From a checkpoint of a small transformer trained on Wikipedia.
Architecture: rotary positions, biases, tied embeddings.
Each number is 500 + 50 x the weight over the matrix's rms, rounded and kept within 0 to 999. Layers, rows and columns count from 0. Numbers have three digits each.

# down: layer 3 MLP down (transposed), 1024x256, rms 0.147, rows 631-643, columns 0-255
# up: layer 3 MLP up, 1024x256, rms 0.148, rows 632-643, columns 0-255
down631:580566539432464486484532440514563600434499458506414527527465483488537540432400529529477459510493452529508540488510483477541535518460448418519408387478443518477432479516507506531520453441532479440487590476564540499452459502424550567676558480485561509543422453457519480424505448501461514520507440427583556501491511463588448519530494507568561514460526571501515448477540502539479523449605503555271510542382587466469502476593558595498538485458569525451515534435526513513572503448496478512445451509564478526512463465477591429541578480509505427483539404522453412489439600514526457452441552552454466489501418491423465506458541453599496514439559385569544504449414480485414431503443521556530411578470468497509482520508608522481461466463450439488505525370545483633508518467541452
up632:606574564594473490583515589444398464531584496540495517563494538544579562471448446556596656429474506507520456585407489564538448497529498379489402538463440457507499533583571478494413529483502511488489459472471499358491512410532527555535515468394522484561489494457508502541453469475547483522545520497557354549477542434394471445505503560556447451499588457631457462453532455551454471508454406509421437556475430509411342520457534459470440576452469495374452536551442527518612507584537448451536503475490487530366496485602554414601589487514525556474477505492454491500506573570532500456529450591519488441630528474491538447426511330436467536596518543516490460628446526509498461454567513441450498470582546347517399560391572606480458557489530448552420469582590536487502571480488438
down632:510504513563591538440527520493532522615551506568492439514461586516460385607525541538491484537452506437475458536505542507489492459453506470556604484562394481590504418442516571627489490502474513493466395502495550417478527492515430355515575505450609536613522567457418535616539540447461488553569514436565575489588508433477534589561557574443456334443425560485537407433568430486457477520463529609559488442391447450537446451389473460518467416427468414457414458481570547451592476436479473483502470515539411512418482550538462476573457528430540485449582532516578501528496466595464498451401455498522501595499478521522531439608561453438483562585515538424573532636590464592514467461442494529581555524453602583566489554499497515472532528528506493415501498500546520619581439560480419
up633:463568471486488438524531527429473545402541517554515450477507510563431465478545517474514445597460541471460513511440519577429492552415431491482586597460531545611347471526551557550546402647539497574490496464414414446439484479573542663459479520548497445481561449508446548503467600425595515495492537544449418444554505461490487500546554623541616493540545529563429477422488497557455483446541526359480488540429431535490513521627483502564516504631447501540485470493583565478581466542534504482533439455402491482432433447538561507493528472432506617502474485568473565479511516456588444449440495462538387535603396495505478437544495584521570440518583569480507522416582384576485446540432486420542547422420507509572565492507504594528599476539558447460539510510513542475447458471577523
down633:599435504469531615427587456438490445535676427514433522502503486380540456525429461587481542555510529462546525460562504545511562444480410532528487500457533532472564488492487388487476518436547482522475461590501550521537505492363558582572548534509494595475530554519428526536471463574482508448602393507516548559479564537465459475460538491488437455440555554563558604493534455590467596539517501515493501452450484493442441534499535430581496496456519426537535521520482498544520429510445452486484461449537504525533502499512612465530524495576575484426502556429503540504528484494465504486438454486526535387485488504531591518573511497514526602452515509460571591473484527458479477512510494467528533456452497511489494458448450493436421449469568578575485571483473487495473532522526549
up634:431520479516528528539523570544366508448503423524492489536516496508412433454493511471477505440475394590535439524498467476504454513398577476466536526527485511518396509498490518588640479496498411553557621476480619509529539485503552469548508498479483473496503383410393574504499510521554556450513430452492474501593537578456424480570494523532481473467515588466559503406550514517544494505536536540525467462516489438482399462446423433461541515448583519433475564582545500499469487431591490481648611463459419515438558488572530489555455516530519551441430540504507508508451533451523510434419424494601443567600503465444549482501533556458661498460572379484585513471518501542526526476448578517439404435498535634522466522363589502492506564584589613485508551578501526518526501513519539
down634:568550426521505519589584473418505531554462611537499442507475480487473566406576547463481386517500428441473481543416558555430604503493439536544444513515457518522454471510500483466513527567523492518440509501492517510422428515460411501455520574490513498528452566553408459567531467545547556443509476506619498445549465461564527511509463466503539544496484486483518482492520476458539526424452480457547473494512502450411466525449480572507521481455510563405554468539545579434407554557467466494503515562571467571535448608479490512437486509622417429555402494415552497461536484538413512459442484538414539456544509522452443516468445568504451527548383444491490468588476535457524517578469428543555535484417572578566429484567530486461481547533453540477612478423446508604539545462489481
up635:459514498430461571499483496533462580568503440538539447546445417531433435558521442543480582481463588559477480558501402525432438490440501405424469578430564549556581491562480415561485531530447456400499344565514513530603521384471496475417507487535539500450445532481438490572482416421521528473530483476392512567556562496433550489552588517577475514497512449469500612476607569482528560455480512596398665450519474428505583434514561495556446480486437528586617511523503408475529418567488496512614432537429494555559527535567594429496494599466501447613466569529670559551464494443493525523434550570499492439585518584404520569531499526556517485377590434432505489372564489513538477583581548447484508432512487437534485452633497464555469517450499466532503590409503489489496530459546489
down635:472422558522410493433454478551500511462435500517600584419507516503478507506501537470534527462537484488534514486516500377501542461461460562526536449485507425579479528448553462501563450499539458489544505509443596542592402549566470557527455476534532468476475445515480522521561643519457457537446530537524475488474458438515458551505493472487464498446477527496448472544591474525503512463533525533463407459588509474435489490545451551388443450571447523432463539574497449473434424519521489514485530552543566460484441378403520478561551431472459513489516439534439435447498600492510533528495570509449466545520511525570552484510542523495503493566514461505497492523523533570531481441472542387562579549470463583432594491438531460492449359540527476404462530452421483491408412383451467
up636:456485525500486529496476430556499500512616526363466478530506455453575407519469459539549515514528467557536546421471480449514525567476525540521551536464346493490499513434520522439550527457441531514552460482558537434479409461498499433587575510529500528479628510541394516443557444513448496575522482485566600506536566499574464523519550569456473596472443460526479496538516521535545508528536459546582569510581486470503543579523577474648525534519623604444503583540517421514481483494519445550510531477374468409484458491548528497471512503493468510616489435550482518456530526509571455494466463504560439543492562468538469453478603498507479441541469555374392525604493540615482532558532461504541475465454503458482533506438503419498594480552525556468362496513499565634522483511547372
down636:502591549506490545419419573554537537554519497490448545451497524538488552518471368473398444490459565529589479426402438534456461558519485504497508486479524458532456308513561478480487539531517473426474532462600566520496516537578519530545473523490510539488450450466540541409468544476426524519449471565521494507424562555577507469463548446476407504476462527420558461440453575480432504595400644513498528436535527555530570481503450526483446516418519425435504477442535450473488437493507505470511561411497435507535523453558459490457481447505516525534477508514483466442541528534513488431465469508410467409446468466466446511483573479555519506502488388470664498521467468471528437569555514506498525487433477421498541404535443465501568533461490452517558485447479406468580443454513454
up637:473498431442431530513514506501447453497478582400516448585528562460482495437471537519496425582548460531493543472515594456561500504461499383465455514514486499458528542533390477438568537494433468510510534551507579506474547472444515565527580461528487568455552486521534551471445442466550512479481571466529503453528534517529562433560519500448510526505541502412534557419457472393540553459436537539478454474522482509504542456483433597557533496557507542425490560515490477510492457444533592438548494391526587508415509497492479414517564529547505552485570500555524552427519456443518492510538553481438513595483491443522540563514462486514512547521456475492525523537611561583524473451478462426536465493538506442525448418516510548597557491560523543491490493446440528446404480530449596
down637:522632526516478479443330526468522505573464559465475492546485399478496424448521460604546569573486383500468540502529521571491530508422459482532560509486470465561561453393535488498508511523511492495506501496468565531501550490499449545451493494551436531481447473571538408558595398508500467575529491526409453521478509593560439612566485500538472535482532538531594499549520624394548364475562476474504610477569587675631509527448504516467493519446510539487507519471514519579525517466609488429527475471490484562504498485481453460486525515479407481484449488485537540534426572509395506540451511509456426483515557438519482507459406505568508586457553545539503549476524454526501446493496473453426388532488507454527492497510522528545459550480474446495591475520508508468499445524462525
up638:475491440520523515546470540462528394519531553509521516582452491398543593539580491562402551484532574402513444489633533516613546580543477535547486479445503558540455427507535498537533404454467534486510445476471500550566487540475456505464481564389379529499504491523605492521472510476459611477450556488406504511498504495480463531571515549450573586451574398616524442532467489542587568550548484484522485523462506467554543545521520503603494560555470563422420471508511542547474487497549543531379537484534434507526564491517392567431533444664578495380455515471407501458525451438404435451520440507504428448499483511546595469584459574369401439434533495525548494517425473516594549471424530503559553483637527534604594423424500467442492421489507514558478498510569516412537361499490522
down638:544522532529589547454507526449504476555541434475619578450510466428469493486473516495465421491493472489403456522478534493533506435542444453489418434537571572504449467440504540514533401480533436500582462466532459376453540454396409643599379434435473537529511478508505400548603492541519451527510432491491528410491486461549512526406444454539632515505428510519463514449524495458533538480515512502445478408487464487502427491515547575441530470533549508511453568576514484540559527394425481624533525567541480478545485491432438444449504539382449467491633474572411533530512547478612614522527587458447452526501399496537610503498487587517470527570516588477498455554474549508450485441466426426433472546475451440405417473488481463411421501648533487590522430426465468466542475423478454
up639:452484540496520385457549545425585532535532511458565482314469558459495556508532478483608531574533513555474391450532559502457500497547520626505492521518543493506388605464492597542548472523462457555535419493603600514534456522567494477529529541523505434544509516457543513537535460532544519532499532497464537483496599488489537498451540511476546505450497516490468613421481568486530513508556521465501507567504532490501407396393565492420544520448441562439503417534460536438515479492562413534573468465428585516445401432454416549471456501453503572494493566416572510427564527576532493530494408507574437473482486531608509523558525504504542462577489517429542408506592437539507458519523546478624606547468574503523563536484532357485519504497387541556508586594399459552469473449495505
down639:606434513512519496489513506576489495461535461518559450478512583540476501494409475516427545440511471503511503543433532445538536666546502484470493502327501445466480562475579507541490490481485543519592534506491442541488556445555482574522498446501550511506539569508476494458563535444501520491612496529491496411614455490521481569532486596614489454514465482510496389506507437466509566489526476424418464493614489416518656488549519482544464496422402517527599507563514465453488469533522533529559503518580508506528477553510439463438531470618449485549481453486454543554424468424502471556487527501446519568505475519458477512488437490542563461483514465493533527487471425583476494519497494511529605559474556464400489538629493480523577550466522514376467533438510520387562538488430460
up640:416517422539466458424503581513457583497475518460418460482412509503559438480502610470488413496593576526478505460611516546538527508428558598551555527565463455506475550512490524514515558511412519510512450411447508509488600514520484546428476596429538488479531596452490532542571549447493491455613441575446510467518502494469563580588512525481491501395557582565523428511539530615529509499429540457465448520478485463458456411515568485428435399431414503524537498551423499552609484442504567519509453520493722528437516429462486563541508563487502424516493549535472550498503448534507489444519517534490492469465548592537520437484446443419592465432531532461492447529484450459486571603434496534487492518459569513539531480522491508411526514481502530515522528511452442498456568525487484
down640:581495543478498405557461471490512546545509584574537481558556516462553488496581434463470513402529523460480541482438511470476505441483411422525449540522453464659530600572440437549475359473447519545487525594479508518563466411561533484416524515483529449466481455556505575434487576582504438448463519480533513504564440452482514505529555474539534574578461499462471597509464462474470500525419471550508587571501444559370513555530489493482495652548481494557546350508540493465431449518607517549563517542467460628491480504386431519514522593535511479556451492430477398474490543537465494560519560525525478624501457522449474544507523556529549520426561532534473436544503516504501575463622604426512471464424574509454520521563535509543468462540472496511464568529417491515483448513507458
up641:469537491461517567442524535494470564441476469458443533478484461467557472459525503487472517521502534503597503381421503375503567484539470474454485536478480578565483546425457506504450427493496455449510538466499495600481511412461438514510472447513527457425486558431390426567599451467550530505509530470504470456486519529502509472519551517507455434599492605431514542493443432476554574544541566498683530506475528567454540579458466516533523483455536566609539444573461567512468470472443491525437519509498519522488475568483537540440552463503509475398577501558573514498484467433504579542472430597562511434394555443483444542365502478475515556543531597564467470566481501572493426467541545480489440502445479517516520510538410455526490510521526477471507507450457485511588494509422537
down641:461549431512460486565540437596436437406445532440554451579618517467463448477391443506478415493502463470420523559555568502441591556568473475495497520468534501514455449599517370508534497574494449475395482490487455453554453575490480467482503544473499538504439451512493514495469541439491492528455531441438497457498488492540459599499490502518416475547543529415492610466463474568504412503521531462467458564527548485565542440420473505428494486510540498441437435515516500400465491427530536484457554502400365428501434470528494486509509507470551563479439489499510540490492569513532491470524432520455471444536486486482505503453527588502475513394572523555395553558507441505531554515488446480510496519480557429455529476521522445537585600582512513481452346524518498436518515523468461
up642:497460505507460513504502463461380563486453597535559523502384475520501453503437499611496572481497534524596508525393576545519539496506442571480559511457553576480510525429519471499562458469394470485520509510551561583479497613468601453511476536510513419512526544501493504389500548615614520488438541569366576466464524558471494427504461483474485557419536555558540395466398461475458435505543556504431585515464508563436415492523532608529489512486465505517501461516505481530508526409498449490480460424469485499446469498503448479502497455524529482467433556471524515506484520474414540544439455385524464487473430439451522529532597520501526526555579566531559490501429532576484575525486618441446498502540497581401495461541448519394536427554475474491502553481438490499536565581452492
down642:508612568554541462569511463498512435562492457559499466519460466439438502495459517547469465506374469543389430577385488479426473552468530397501507517519502488545484500510514512549464597501396406567479473490427509540555465567513455511532642527492568523494490512572460544481458476463485531546551511497475526463472486572485514500511399521473492455508441515451558452583490529517488578517532456517518497521476509504428506510453425469484558446495464471531548462554472531433469480587455610444463518485411505612563515563465532481514554383455556421442562582559542598467568577535508464502519476526564560486481481423524533451539510476510429504490507474483495465500490544417494508496487493511529555482431598478482476464453549450533452480455416571535464422516360471514488362520575459
up643:557571403527476507486545606492492506476549567523446516546439486553442411427480527516566536555472472531536461442514510549490465469508476554438575421566532477432543546500569549551538485423452513501491545420522409495570549525521459543441434382445418488388500517566529516481567592490460545523493414438581538549537447438503539497453488485481559552563384525539495495551539491462440466582508529516526489429545464520504410408445451506487414525574564453539395454548552467579462558502488574647524477511486563490484455449520467442552485566437614483489456477535464528485489505484448428410489547467535509497430601573565574463498517501487551597525490465451514468476475513508575533488451460581492570500453498474515633551508589519489508489492416507497403511486600492455528420562481456
down643:488459589496445499558410486549478527449414470528447459457569519464545523521478538499459462498507617499486533627550503542543535562469541476575498534545421625494546448547615440533490526503517476394505490493525637436483523590421546444515463567537500531541441525437422520497514421535476458455433549534517570591407585516504493530518539479578445407464507535559577538517535471493513506584414602500520472427490477533495559463476471527503588490487542412498474564459530589384544524517513520565458449492559466547427485510418436462493534508522555486463463564531438446383532459435469467498469449492525463506486511440576542479460475481507477469467571526492525510564473578529531451492580508416563547451567536524582549549449467468440549491541580515617475507421582483514463472503572422